config.toml
num_hidden_layers = 12
hidden_size = 256
init_std_up = 0.0323
optimizer = "soap_variant"
schedule = "wsd"
Each number is 128 + 32 x the weight over its row's rms, rounded and kept within 0 to 255. Layers, rows and columns count from 0. Numbers have three digits each. The size before them is the row's rms in percent of the matrix's.

# o: layer 3 attention output (transposed), 256x256, rms 0.203, rows 37-72, columns 192-255
# v: layer 3 attention value, 256x256, rms 0.22, rows 38-73, columns 192-255
# q: layer 3 attention query, 256x256, rms 0.197, rows 64-127, columns 192-255
# k: layer 3 attention key, 256x256, rms 0.195, rows 64-127, columns 192-255
o37 085:110161128148142113097087172114143128191134106054174095105155180097122185115136103073114146092206133190110096114147142139118140153134109161195092132106127151154095115127092157113102139137140123
v38 097:068073163074131141154162077141092083173161145148061066116165150183053092176108074106118153130017164130093108147118171074080070124139102102143103128160179105119099129088092161127091187123166121
o38 098:122078092146094144147192160131140091180126118136105134152128102110124141153144128114078157145172090047166102146110137109079049126111162078155154140127162124103142127064117097154141105160149219
v39 092:133089126160120140151155097116148129144094194132115190104127129133150120147217118208144082126092090163177127111170072111074205180130106152134108108130134159129118151116108178119182131097166181
o39 089:071122148064123097098122159137152113152129071087131082158155173181122114152147134094184149096122100134155097111135164141093135131143170134163165101135097137183036112160091146050110138180141175
v40 097:084100174179188113156108057083124123121180142120106157182141153121094141117156091119134140076117189164120101131121083145096126118156204158095157089144076155145095140117086127138106076097163135
o40 096:143165127116119096086136126152144133188096096119128149103141158137106124074174214133223106141099170095118128147170159103108102139072106131159144202144119129102129154078094123140156151105090120
v41 086:100122099164150112132119079118119050110143131197090131185158111166122124153153122156154116140119124150161159212124158137089105089189108126048202091123150131137123096123161100107167129158146175
o41 085:072108153121111169081109185141075100209155150146120088147140159159106138073126157160095119064176125089219102177155121140093118137114128131171166119180121107127133129136087112086160091097109143
v42 102:140136126140156164073146088166111109163141134132141110155159120167149190159123121130142132196140115209131148077143098157044124149092141121157129112072149110138123181127112078138125068082123144
o42 103:161113112063143129142098108166141137139134108093125107084119151137156135088138101141103123163092139112067134110151151088105070123124153080154079127120021123159113134113141104158177158127102119
v43 094:129132099182105127133106154141144140143127124119103112107130089117186076139101094152133179180088070185150099133120101122133116037139144109105172134148093074094113137145152143089135082085061068
o43 094:151087141084103126169153151152159160093122171131167136194152146125142174090081155082161132115123132150123131091191088088154129166111134105154160162155105087109146149110105149131207096116097091
v44 092:152163140109101101094132107103171193158128133073121087080101086156138152107149141085148092137134132139137075075156150108100123124153173118128143138079137229089088145171179086106103067122109134
o44 091:161104159071176108133152093064172165143137148147128164101146105187108089156154134111110162127090147174029193095123137103149131062108097121142109115171113142130107117086117082183154098074111118
v45 095:135134152055115120089112094089099110183151098133144146090129132147132179129125168109163110150098171100097134132168094088105079165116136149114079146137136137124116135168121153150161090115143077
o45 093:158131159188123158175116127161141086141086063103155083148106176169108142152163091022099099111118214137103173093155150114115101100064162145177116189106132169161079118092143109100060120137123067
v46 090:087049112054184095147153078131169103180114115136165058117090099143131121130113118182111127139114168136077161188160101118075121151096148082134088167169104170129117126114006128078107143114146115
o46 091:087146147082132115076154187116160107123067130180055124118139169120155144190133143000113143172133111125140120154141071126135105130120108150124128105086103027121144181134094109141070154131123109
v47 097:117057045120096130140070188116066182112109080060139087115100114089166145132096145139141134135129138141106135107096146182216097083158128108154117127123094165061122174098154078163104138116137121
o47 096:135123116148147077139122136124139155127161134082125135142136135148171163140128116107157088113111158121106126083094090122115138123139082130185041144080153146151146127161079066088069114086120141
v48 098:131094081138211093118138162155153137132157111144105168104103081154153140079138196134183072175127147119201134119114161159081127083115184155135105115121114113143124145180070141130148075118129114
o48 097:113096145070144130121082130172126190107188077123127115142164084131141055140104142102181100069089150126160083104120158118150129140101134134106127122145115076111124122111096166107093129148154080
v49 097:142172123155128088128173131160121138179092136118152130171187120100131101133145208156120120147077151134139119102122123102122126106141138115151127152138098105130166154155094128162115114133113094
o49 099:138141111098082079101145143115138171189149168144133130165106130151099134181161104144140129112132160151089174116143117113091115109113081185138148131059131154134145079132141180097112164139154137
v50 099:159036160125115149117121188151135145129125176116174134097118118127161135109099115172160131133123121132107111053077165097166133104145092137120142068143144161187169107073106130096135133097111067
o50 107:126123103095148085125119116109120101121134181126165141147103126161116132129104147123094110154135075070091130134094163171123149123113120101127165154144125111060119106159130155126175100176129183
v51 094:068121156092166083083154170086133076101174159132141134092145112085187137110112122205185126150147087191096125075173143089150130165166096102134169040156099078107112133162131117144144134137138149
o51 096:129054131117139116094198176152140140062079128117147097149070143161123118179133100121071127146130146090158082138139090104120128119144186149121186154121148127161195137153123140087051180108084103
v52 097:076143093156000149168147108138097157083086199099123184157129100111127130109104124189089115141112155129113108130129099114068180143152090102125147104116167089178130166119116148091119105163154114
o52 099:089138097090099179135156136129176132154146160165202081118118129109141085103168140082104065148123122119137114098108123113171143172170206086126119154149139166154105097162151120168175088103124137
v53 091:097143072125112193126133105133135086128173132023145103124136124138124185105142120120144106082123142172109139118124126154113119137118118089087098118182155187154099148135115042091141128088132066
o53 090:119120131126144095121110207132170152076068115128126138121108118149129152089131070120131111132175133155112098170087188158107150175134116065079130106095097129165120157088107076091141200164092157
v54 087:110200118098126130142032120190142127169165145182114139101124116113122129094150126141144181134097137195092188160079165136093113124096088160150183132117054124140129152096159092057108150086133094
o54 086:079139097132097129121111132131147132125146106152044124124105188117167183124112101122140135085107149145083113150149101125130162151134124140120120116164121171124138098102128130166150173105128153
v55 099:130126247144140120146066155155106163124103110126159079093107129165122137165122115162148101100164185132102132120139131105186167112108096111075149147102152056184157124114178107137126104123155107
o55 099:186157120157164155102167146158132080167205188138164095162120127159118113202130159142136077143118115113135148104165106152092100139137057136113174180127120141146128124103194172142124083166110137
v56 098:127087112104197147062091154134156094158151177087170097143106125126173088182079111139182088138121206153126150162166139189102129163101138104111129110069138135067134122129087088155143105113111112
o56 099:136163119149165193076110156118123121159149144120122113155099161124142114139090154157109137095091120156142119142153140112139141130140117142118157132100107102122094156106158123144110189140075106
v57 089:112121084158202144105128090130151113121149128084078095117136114078121174135075147083068109137138174150191132096088111093143130117166177109109136084102133120120103153063101099160128057112075125
o57 088:117115118159146140125148073149119160146070105119193110104131126164133130131101134102183190074075126154116146135140166098182063148101143067129137166082093127112148112133089105154100168117099124
v58 102:140114132152148084141127119164138163118127129161134163150109089121091116144099190206134132112135162134112157134129121177087133124117131143167098116147080155107081134176136094131127151134115036
o58 100:218102141113149098089126141165129193117098149135080139166158144141139099153157127109210108155099196182098125148142127051176176075176131123143158116087135088111118144118191127150074153177189174
v59 096:119070227108065155090150128161115073170139088137169105139099088100124134143144132191147125137137094106126120142143206124143108115124112167143110185118165094127176139101130156162124125103141102
o59 098:164137093105137146141153167133165169099108135106144136169124152128140123144129121133113145114168075136104130109167155170122090107186079120117200160134186133144185128140112129171103094169118114
v60 095:167138145098134103127172138149104149066144147171109139098150202115136146159106077147075150152087116111133081106142094119162107149109120087106136105110114117146106075075111151081132132132135091
o60 098:079084099151065060140073118181127096191182117175165140129121063092129181107113151132124098141121138149084156174169114108168198106098144184089123130094168106113079097111114074157095105111178113
v61 100:116086144122133167143125129156140148127121126042118150170095103077103160103096160182154078112119118164102149141125144119155066109170134105094156196178118098145101152123171085120101100159109157
o61 103:224093117113155098090206175082133138117115131135118141098146118133093110196117111165115140141126172151091089029139127125091162163123107159146122103106122082138094074137125161152091098115174080
v62 092:127149126106185072117212142117156097110154134182155100091159116119142144116116166158121162153145055125132148117152168113137127139077154130143154095156147113179132115120123137156183116092122136
o62 092:048062167163133143105101073083142126086108123131140102130129127143085127136132131133131101097171031107160150200137108130203141146125160140087137125125174104126083137134174092085102144084104173
v63 103:160121154134126095127137138211163132149141091110135110112149151145153075124164129140181140159151129115112119141072138107175109141101148112146099139089137154121130156120179143133124135123092127
o63 102:191121138113135118078045144121115145053123104096144096190201172148127197151135106189126116187152110137142132092133112131100135128147068120082136169118121128088118167113186108103089126168140126
q64 106:111149092120087128168128162119086139211117078128167123143139171125090149119135122124076174105145131147131098184085143161119172141109081117092129187120137097153206126080136097120159138116183105
k64 075:059110123114157130100144150124164100102071145149125143171145096090097126145162093086091180127084073118099162153114107143140111115162123138109139144115131127153107123205184128117065154110153164
q65 099:141136089100074054185124132161137175167157199160133110101215135105080116178172123110087123090140198113137189144118154134131110122104101098145151140117105084153142110151150189118107138165174124
k65 080:181131131117112165123110103149139102159191143162143125186081141140128104213086163103154119106119093135093134091130133127143117081106147123174094139152086085160059115168164101129146103112166145
q66 087:133151172142119161120085096157133162070133144120144113096112165124114024133074173118206134117104093148152142108135121121144099127152065104147138125124119150136124176155163116116088165108176109
k66 074:112180143112093122117107158153103147153084150128172122091151145097160111170122144152080083128131179158110080088178174125106101140110121083090130183112143236082099139125157163181140122135133100
q67 100:138056137093120195143156176155142129159094098136124183180148168178167064152072163102134150118117166170142042103101144146142154109154097141114170170100090156102149166163145078151120135092169130
k67 095:104065148069056137105126141152107120038163163096135147121081170082121109136145165099178137118107064178122142226095135166121124117098097120117130072151096115108159139166143146146139119074200101
q68 094:180134127106067172187211161165106100211176143176161106095173140175105125138159092120100159143100162147125138092066127163123138111126064170087218193118144098182146142132078104152086109119099102
k68 083:149106119158158133121125157075127103186119245087105122145139106070151139111115095106188143086113123116122059109136121166148126126130146154165050164136073124104144084170185157158161103120158169
q69 102:145119084087107165101139145131183085148132143120174120183168154140138129142168109136138181143113153078095084104101134127145167097088161118067133162112078100135151130061156107047150090126182066
k69 091:131118106133137117136165103062144170147110113108116057107113099092139131070169052147171146143104086096159157151120101131154156142154131111071032106178127088156110081155124148163109133117146124
q70 106:122130074107151101117099068066121107062128090053124078091036066106160169143088134086148087154140150151085152068167125158146125134129146119113043182119112163090129122102128152116165133086129101
k70 091:183125114104130166127129183171134061107166114164123118102101170136127161172101101154149118144164128095135119147060107145129132127135136152098174125084143056142137205175096055109158111127145126
q71 107:144106199103119150105107138139179085153108158126074114170160170120154040146125134173104128148137147159160093147168131116095107116193069095129129142086113079112162230148118140182074140155118165
k71 097:099171104115136123124139106137158178094118129128139152134088103179120151098166159067151121168111133137088130104166147090111135097130138108062171090135171132091130079099139140110131124084097086
q72 101:120131061128150148099194157168130161138144110108196079136115141114124162125144123103130131095124113064083172159123115125177128110116168171109151151121134117168158059087113159116160179169092079
k72 095:145117090094139116173137151131126136168094187107106081151103111131104125164086102130116120102117090103085112089156121150140109085107121194143117160179051139141122135132172127188092117085154145
q73 114:134187113092131151166087148150149144065134101106143114090109156114072110092139075131127116162206141125091104158130158108146157124166139143129088126137133138135169147175135077123151174085157152
k73 105:070098170106104095123170114112178119142114053104150197128112126108139128114169102126132178151083123117114201126129126089141106083115101151128088158158164121157117093087093126145138172120051111
q74 097:107154096098138176072116104207129110157129148084137162172190155104097179176136128112132187092152093050093137182126166150140128123125113079182133159142140120182167134120157108078079155173101157
k74 098:180204174142132187159154130156129139129077084130154049072142122118116087120091130046113097160139127119122139136136166134158184149114137068134065085112110095155089024138153121103154135135177093
q75 106:169160092066128147126140133125087160110102152121164073124110092112089132170092123163163163118095099079148121101140125138136149166081120142051212131157144133099163135116147151123135118090106151
k75 098:108157086151120142114086112129169109195150081122130103143130144113151130102106144150089247133149112159105195136102095079148110071177154161139156105109130121166109167094101132086093180074153114
q76 108:139211124119164151165173085110152162142109077141139129142099084199131182150128173084174094173085108119132131133147126118125094153102142108106112112139117118133073150125132132126107128120113116
k76 098:108148153112142126106135081090128097114180151099099160137165101189130101162092098133099131117084131110147148147141101088137094181109093111102075114111105162124186112086156132142146129176094166
q77 111:155148124198072100073107113126163103120115131109140079090136099061125111115112118101123145126147118166134139138178177074136132150119151144154073110096105124115095201194129133133138141132114176
k77 104:105143084134143158164148159133179082142141108131137162100083164122114083133138132184114092083159134136134135112097153099167155134123120081097119087163109121123094074123162112179125124126153135
q78 120:146136186140150142088158123111161142139128152136090156184104158134132098099116128158119161083122131131225080172169148140165096135139135123160110111113179153187149190127146088145131120096167137
k78 102:119078139138123073089092120157162107179167128124107134153220099115156179091107108140151106104135128106119160076185136102129121174083170159113104116108145098107122126115177084186121086187124107
q79 101:083092148131134138179142104170116088153084114141117134161087161116164103134173110102146116146104163199194123178108071166141140123155096162174185117083133122118124112121144067092138095183100124
k79 098:101094092156118085077094151170080156172107183124153193136193121139120076146153101153161129103117158190126103121151135120145168123122145192171100169136088150093151147107075149158136070139094122
q80 106:125149064100091121157153144208126130108160115120195100087100182131143178136158184092106099195144156079149072066157121134158160123147114102068080128091102110103101142100104162094132069083096109
k80 112:151159154164101133132142124124093151146079133108149086148143105129077082142113103125122164138169103097091145058146093118184125127128107040143151069115119137171204103117176171079058120159147149
q81 096:142048131124058132145180097144090112186129126145075050130110158176141135125184112116047104144129127088162085085127091141129163119172158062105184154139083101145093138160113105113145122151128142
k81 102:141107135109176152095067125095114132103166122123110197120196140161183142122168093097147130140137154127123101116147123139176148091097162121160105107121093133126111110094116129172185156160114170
q82 104:154106100182113190134107143107098078149168149106105155124147068115096067102114119138119110125139089127166122138092089207135112150110171122105123133120119142124130102100126117110099122108144146
k82 109:111118163147095157110105140116125170093084157117113130122053190107149116148119135155187087158116157171130102108164158105125077134140154134152135143102135180098095128142169153120164166080114137
q83 102:077131146159118157190170157176131050058115200161110125142126124187161138149162075141163176090144157125175099139193113168131124112128078108120106181170163115138096162149167150126110122142131121
k83 112:128106217102069106114112178178150103149106124217153121091138110144092170076127121111145093173104174135147143126099167138117089073185178154134182099055130106152106151102053138099171172137119161
q84 103:136158159105124146139114127119096144160080136102091158185168160171093105148141156149123094155114113155131168127092133135068173083055126150123108093109113143098117109120139111105100120137184143
k84 092:097083158125112117090111160107124151084106107127107115183118107175177200160172107087156154139123078146153123117104105103136099108116129117169134133115157099139137105160124152135069148102192109
q85 100:051108084154199090063179147089094124152138224204172157104083113117111138091128112094078146180114174095169135139112090089171137179130118055171099092141116099200130134076128131129130151140107164
k85 104:132131199076101132148159140098123122155071117138109114124114125141121120177115139183142066159180112119115145168192153083114141115091076132131148129064141086147134125130149126103117101091162141
q86 102:131107120112140135122132123156088105070058077095178089105157156121120095158148196167055103093110144099140158147134134112111128154176172089088174124147131114088117111108132037151058160078136094
k86 095:153184093139086119076088141141155095144149134177064083119149147136117177121122161182096133127121083089179131069124165119124081097093119130139151193165125137120120161075093101180096127107134126
q87 103:151192123114150128134126118108103128187133119121090089134147177106149119158120159074127106102066148095171149074139129119120109153127132165167133180137141045176070109109163129121097114176123152
k87 097:123137127097138171131080128115111096154170114124123151073102106120085105145122135150119136139165151163101203129138113109121103091087095109151136120087120174135112135074137113135146141123109091
q88 100:101171172123103123206114114124112178123152134092088150096146129117157184150120119113103116168175184129176073143163153114142111051068169092171102072124167122092118124141098104142125102174157206
k88 099:106157150135180101137161197088140093076154104097132113085186125142118150097171114161061116111116155092125133111079129123085158195161097154083121143109084140065138117127118169130057135123164124
q89 100:118128058131152101136094139132096133111192116162135153186176186155143111167135120111067128165066102131107160120077131140139105111137053157140138130146168132132078131141102142116094182106175163
k89 106:131128238129090153160156204144070144156123145144121132101171137184105123108157128098083157165154111158133135178189191133084129158101140042136129160105141113157082100163158181147087112178125093
q90 102:114075176092099130083104122145093120167107145110155093159122082144156161152162145106165163192212103106201152101140130075161141141167137160119151137123081106112083126136181104132140103127099160
k90 100:202186136093165168111155101132133164126091147153119163134107152157138092126173121081116109115114145108075118067118125130119127114064115164189088161141133117070129142102097169128177137128135137
q91 106:131125196109094125148150137128141142150140140163043124160125101135142098139159083137132112134149157110108092086084110144113140141148088115081132105134066133112115114133129133165146187085092118
k91 102:100077084132129073068160121069120128133108071146097139128151114140112076163107152101102085098107098139086160149142074142094125127065092094120155152110083145146116164098161105139123075078094111
q92 100:121091138188143101099110115119130058174140201104092149092135120168148137120132145180116124156105079059138135141093164089145091126123142084197114122172149075120123177108138130139126159138098160
k92 104:139134129053179129141072118159097096150131044153122119163113135056172146192088143136095099117097176121096148045132121186065132160119146085103168123147120135121191143137138145113106094110115160
q93 105:159156171120148140157153135166164106095139109104160108104111135142097107095183090070128117148161091132120128170091130099153105141101147153149157111129130118114139185163077174124163151144059132
k93 099:127145119159144160077103187146095143220128190142116126159141132093160101180163166147133120123080093122076114173162104040080148136124137102190111110171131173158097122157123128187147128089085098
q94 098:087101108098120120094133174110166175116094125130141137121104194152131163153084111095098062132083119163100151102157098125148152098082197091104090116172109183169091144133112132098114156143167154
k94 101:095144158145121108175080090092104122095096139115104189126089151075074170154061115117134142144181092122036183110133216114192092115159111100136088122165091106155121158122132170133054142110116149
q95 106:149101180147073144147165124161134134149102126146125113160092129122184119115187148113084150095205102104103128057115126229102092174129132120115141092173146151081161100156132162140157117125077167
k95 110:113161119093191111143127141108102128180088140101098073146121093096105087111139130142106088120103137137144077125147125108116135107150151107113147115178136176064057172163118048156124113149116147
q96 087:108142133158155153143132147171112172140123146137158157104098159195110105074119111136103134106124126126094115164147140088158172108162117113164122094127124165138176154191118072087099148089184087
k96 096:099099092120176138145153126114093160183138141105141160106112104085125112147156072051119122123080087144109087092114118143099135142143082131116102160167147177122116093109120172179163127100199132
q97 097:102131135124170133097118177158127106192124135194079136163137112171091083111163077119122161138091118097119147166122095132135121108151101131109126139068147154132128167183116121112082144159160104
k97 092:085102152120099061182079119085146120125131130102128084092180106136156075178144140121128113085152147166118105132114131108141076128123135145160141148112110128128096044121163081144052100117158134
q98 105:153163156173164107095079107142104153046135141095111184083077124094106127109074170110156084144148095132156096182164139111170096144112199116175101073120117122076061155167187144104143102098136186
k98 087:149117102153082155102079127117129071130166068137165144088150130174146131122149119146139152111147215145064124138106152076097104117097129109116174130148107158097159130093126094113192086168115113
q99 089:167156147174157132117080099165144152136100131080161149102094142129081106044079144078135127125117115174187125172135140041118144177140188131134066078093164129121124152195076089119154131117129129
k99 085:145160164118116079158206146144107170110090133125136176155145136117166153146136204098163087125111148099134142112132152152105107107156079146173124113103220113129073065094157112117132079118126080
q100 093:122063154097111150077130150164167101166087177156138123165138157136143060078124149154169129111102113148112115174139151074087092115139054109103176164105114142098161179135149085128088109125184061
k100 076:122172209169095165177119072164170137115165185130135116159136135102124053118127112085071094143153121098147095115147125167101187123095164126122157126118139120173166141144147159171156130101114144
q101 094:102041098105134119137111141117129100126080066161112151186141162134120073165137146117115149130142202133093100134162106160124108108189121144121164099101123131109123159071102122149043091130125085
k101 087:153138170178146121153157122091139112152166146075126043069127161180221102120098134129143093136187165102054074139092153165151159163157154136095177149108109130101116154132143166101168085150136139
q102 100:142141160094079166161164176112105140114151107102171114140063137115103133098141123086153151143117175139078125105110108110131181102087128175119122118168154147130134151134200111132155145151178089
k102 089:090106095104128110141145108123145132189143126136184119166114156136108135183142105107139104136117085096147126100094062115118126091084102154127144113117079121153130103148168169145096131093144126
q103 100:145134163155146150150036144140117166079112133100137121094086101156160095078102099098093103083108142148151095169112098141145123083163112079125117147099123151132122116174070117153140117138123148
k103 084:092129173104192164156169114140133176112159160143106131129116120124168130134131142080120118144099111135081105169125116130077103111073110092163133122094145163116129103128148152197114104187106138
q104 096:124122164072119137163186150135153132130119149115111144176183149174130145155139121140001143129151149112126128144142169138090153122136116094096165119109146061094165108050113146174106123148121101
k104 092:120169141199152118148127089090118113176145178158146142137113110131141114088120156165143133125136125068101122136072118142174108112132120140167100184123152131141168164079068115089210135108155119
q105 107:139136176145159134151172180174125132067176130089172142084066111148126168102141165045102100089155114161103156121097132158149161108117131141146197125088141118147095079108215098115140190130088117
k105 100:118079068090207085143134161119112129145148113125140093191124098120115100133150082076141117113120099109068138107096063145126129145097159158106087116147093162116055104110122073103127119119137076
q106 104:141101116139161076133141138134108066136105122144096077135127145183072072179086147141123137108131119102133162172158110140093055092145131102136095056131220183115147189133167139106087118174106127
k106 100:115112144137099118189145130109115137107127131114187113118114117134140179048146155132163138141117132177126130176148153061121146136165149108108145123105183142081101150089120133134167119124132143
q107 094:062071165092116082124181145146163101150095124112070153164159130155143123072108142068141105117151177177125112125084114171110065103136155145137110084124115140115155187125105171164144122117119140
k107 103:160174128155128164158105134107126165082105099063140084138119107153196137103133131067089097104180134173129108142091116070076088122074155078101136105133124195105150127133122173148157136070132088
q108 098:120139112104174099134133158083074092081141099158118090114133112107124076105128122178105092159147148090120133138145091138169079117054102077125130123132141079155127110073192192080071103119148115
k108 103:117175089071185122147153106113142188134155039149147142196134110157126143097135147112093126158129150165113200110157169118102114151163141122172121162173131162123121093118140136149107109134129055
q109 099:138145147074091120102145162140155140119063113101176149114043117106144124119082066158130177154081169146117170107124136153156191160087135146124145138109045085140143131174173097094122106169123157
k109 110:112116085141137131124076077072136178126097111127103130131100126097083108164087160159147168158170066109109088159093122110158115156127108146072107174123058200150112150088100165123151130133086150
q110 092:158065145066135163134141113123136200156127199062149114086100112082116129210149120179172184160176138101110169141188164138120131186063116158095077131092103133153094104164165134114124143118157123
k110 119:170112074137182133111159098133130066126126131117092103073126125096116155138146117163114135117137112100094168139128181152147090147095158173186161171099157104130153156129094110083115068142186188
q111 100:052115105130162128146121135166115118182125134108152156121189130112093145098101098134148104094103119095180176203152128061125133118194156107152184152083173134159181179131069105120199101125088147
k111 106:159134118106129112132168096120155111125137101169149190145139147124136100128164134135119122152134140107162130091067111085098101142097123117179175119155091088115162147135113162135081098113190119
q112 102:122112161156103122126108146184138048130111155093137119128141130121062112145160130123164120117049137110116148163083080120153043134089124144148129132118136093103164138124177109146090111186143130
k112 100:146076100110161171127101111115151197137135100117120137159093155131173107143126106151127095126170121195117129126127180089132192151152143138098131084103132153061091098135092097150161179111092138
q113 092:187138129124055133130154137134141161139105160067120094133115199158115079113123159087104144155106133111109094136146125114157092115141164144120172148149098124174135136144101093157119185106128133
k113 102:096114095108161164169140082106148097134110141128117147103112139124123162144099178124177121059158080071120131097129168137153183061118166136128160138133187156113123114158157120144110161140161164
q114 102:097088092220069112156079179118088164191115149105143146115126123156175134136122112151158165133093134152107121170107157102099171172139154111119138180115124118142161120154078096087138143133118129
k114 109:100130173121130076113168158107166066109169095132159127192130131093067194100072080150115135107211157197126127102104083152128122118133117146183127083115040133086120109174149200181113101156157146
q115 093:129116148166190121128146177109116144107092153131165204124073182143161092085134137142103133106128142145149105066148143119109162131167135133073141109142127154127150137072108125143159138131139092
k115 098:129113136085147079140122087171092145085119142085108060165142124148144200132174076151119157116087141095158163147102163102180125109137095194183132136162102143111186109135136154066086045157140061
q116 099:113122131148159078106182142102146183172120144169114130129139122094123127148122123134107140122107183120086144175176093190124183072134133132143162062149130073087078099138104131097133121139100125
k116 095:167139145120109153155107139112110144089130169138126120125079145131115170130107113127156098168057134125085133138131162116134160179167130036136086146151145152101153135123139109147099101144138109
q117 104:114093116154086151091126075133164149144100210180177140125124068179199122120121130105139136180108106112079099191157101149091046122124106108135162154120084113142194101125169180114132195117107169
k117 105:076133121121130120135154096086161104113143094105111115155099172083107181125204159053126095136194083219094141136155174094121135114093120077096135078137154115121097112174151195223148147079109120
q118 100:107130064117223079164176179155140124124108105120112104216152140095079150084109168170185120161146023138120139130126105177145132135164147145121160126078107095137124212164112068112143122182131097
k118 096:182094135163119132134167159128105089169146140127095141185172160166110099128167164070157161128129155125185130163138142121144101166100116142160158151193147153120152171112138141060144141120108082
q119 105:093136111132176100071086158210101098103161105189166145170137125086096120119113093143085163144142127099072077068135118130138147113215118114155131136134122161158127156178140177121123129101145176
k119 097:097121144095118092170099151118111134118115146107092170163130114083131099132109158076136091115139151171044141099091137117174117151125109088144135130160160100085101165170126205192123107146121125
q120 104:159164119143103071097064113144131199144117106206141120130080122160103097109134134078120082108101142163142178106120155113125135131131082119104141110184118081117128124106111118102113149130116080
k120 108:165121167122113150111134103093109090132131110166130157086160152103173192137166130120133115135084161168113099171218158060137102148172166101120158134127140164112128082222155130112109145113076080
q121 106:151088199141099135127110129160135158199081176116146056119144129112159119179123120135143154148095120128199145146121086114159062108099081174106105132156103130117191128119151100107104113153047161
k121 108:111175068158132137122094158094135074115136132138117125171083142160124061156122137107096110117147062074087106082105116084106119084140128053120108128175083110112129172101129154069153115154113152
q122 098:182141187084151152131122100169114133145117131104115205167147131119086080138113127147217132152052108101160164126142074132162102132085169194177122099145125180160189162150204130075141112159151093
k122 097:085111089104158130129201140148127148156156122109101124149108072125168174130119162107148113085072040173088116122116106108079174137134105162096174110121156105162031124103109053096138109129157095
q123 098:159128172149169133073107074139124159134095153117082162102114080108133128071169144106161160155135108122146140193114167054157108179097192152136118119168168148147216099107119080164108069173152181
k123 109:100136255109100181084132135174175133092177116119167123169140094123116194088087123088122131098117093123142045124095132101127109150146112156127128144134108136111119124122136111156122157158120110
q124 098:133103119107133100156089167128167154128118081129151141121082184108115150076118177084153128134052183151115117129125130131096112047080104103111138162120128108129085111112142126101145133133117106
k124 106:107085154089028157167152114200122142121156150112151100144127132127126088139174117071141163107127123195157117122071079110125131127102139170077147155124155156074103126148178150114104099153124167
q125 103:129151097172105121123104088156118088120131138153097140162132106141134194112131176106080107127173115136088095083113109115130200126126128154134132137130143157099166062054058064136112104125149124
k125 100:090086130111111160187125138103132090114131104169150087121222153090188092131138079128167093143114127170100110144120158144091133122154117078104097126173120200148084086150127141156080099110093088
q126 103:122084069064121185165108103091131136189073040187092109157082177138153113109130080098140099123146148075129109129118158134155113117089107097181092073104134152177173133106081200169134115157125134
k126 108:118164152114090158075164144153106103172152116156068169098127124109083107147111138183072130127189118115162074139124141117159169112164085087183141174162140125176177179145074166083123104176157142
q127 106:129122100117126116105091120140204175103101090123169103092096114144170117143149121065124112156131146116126177219101085117142085128172139086165060143118154133163124121152085072154136104146025129
k127 110:055175093122135131153181145080090088171143130186112082140163123133107135135099087213094171138142112103119118091146144164160064144174093132137144131177096094159083157116115168141139091123127182
v64 103:167138190151164170096134131074084204157143132122123189161107170142053067121139065179142101090111126118101105137068124171104171132092095098132172100127169136146130103096099169124121102125159173
o64 103:139186142161127122095091135136115142151131140139126131064137155163129133187075150125130117106109118124171174125190123075091081117110109103107114123101172153120093099095126128142143128184168143
v65 096:135133138165153129076118178105120117150097140127134169117131121151197106109145114148104115144091113140164103207233104128133140113153111115114078166046143103088148129182130070109163128079137078
o65 096:142140255110094183167110104108167197124116099148145067116135173145121163161136110067145102149110132103148134135129147178142185134138112133122178143113078092152092075140124118087188121135069101
v66 097:108136130114156149119161092145148112139152071140053136115141107075189140122070112146137186146137152073062061092075107122151047106084099108124148100125104125128138125132078068159120155167144132
o66 094:151123112133149105119130156108089092143090123109127169084173106105102149133200134169159128118097096151126163182128098132108162071160127098149174060109126127102119144168122127132066089121137138
v67 100:098134111140162111078088149156175128116176154077153117102135158080095085106091143097146079090119116133160141132100082126126152147170162164137107235117098142109105152086137088147136096144145159
o67 103:165134110114139151144133114115139106073143153166143131174136118194128117131109144093090136093175125102075091093139140121128149129145139086115136202073165127176112089133131147126028115126143103
v68 106:144116123150158101123141115130137169153166099112138054129106162124094155158115211148169123129130116071109161174189112094129137145123139081074209094120136155085137135083125046151107107144127110
o68 095:167135187140135139131103150104128175133088096115118138119107152044139069151151153169098071170149079110135117118110174121142147141072176182155071109170138112148052131136085188126133130116135180
v69 109:174184172115139095181132081088154150147093125150122108139137155083122139108138144135080171075138130106129103101152154110138129177164134141169204160164157151132163133170170134109179067058136175
o69 100:104161076165111184155168125189099094141213107138159160140108126185115068108163082103082125126119130196112142145078134089107126136174142157188079171155165162112171094134054074153080100170083096
v70 096:148169114126118147181182087111115124073133166174104168156110112111123152143128117144117130160104166150116175187146165134109122125138132084123092049096059082162076074115130080110094128063145102
o70 093:167115207142090150104175150143069089105153103138106100183200141121110064154134097138115144131130045104195154135128143141120127151110125116121092099141113130101147124123107139129143126155050089
v71 105:148140140131187171128113132107086143103116129100133118157120066121150132079105099174108097184094182145139127140028176103119102093096133161130130106092120128087142194130142198145131108117178091
o71 098:127167169164099151229070093127079153161101168068156164094154147149142154151126106111163116074150080093124134097142126108125079156093098122069124072130127170110149132104104066142160166135119091
v72 102:098116134186119102141121174111124133113137151127092105171119153154142132122149122118121100118066140186142128141143178196100154114065201104121176127100135113150127146123143145125125115100117098
o72 099:180071142118167130124139068085124121137185147139078099092107159096110087161123110100204113142171128105189088134096103078107114164094097184129092163180255125127100103179197180190120132091081099
v73 101:103142121246134148113150147103169125066152149148079150141092153114138141130095073113187185128099096131150160142135144126080125123099156148126121089092147137148104101108122109099079063113162106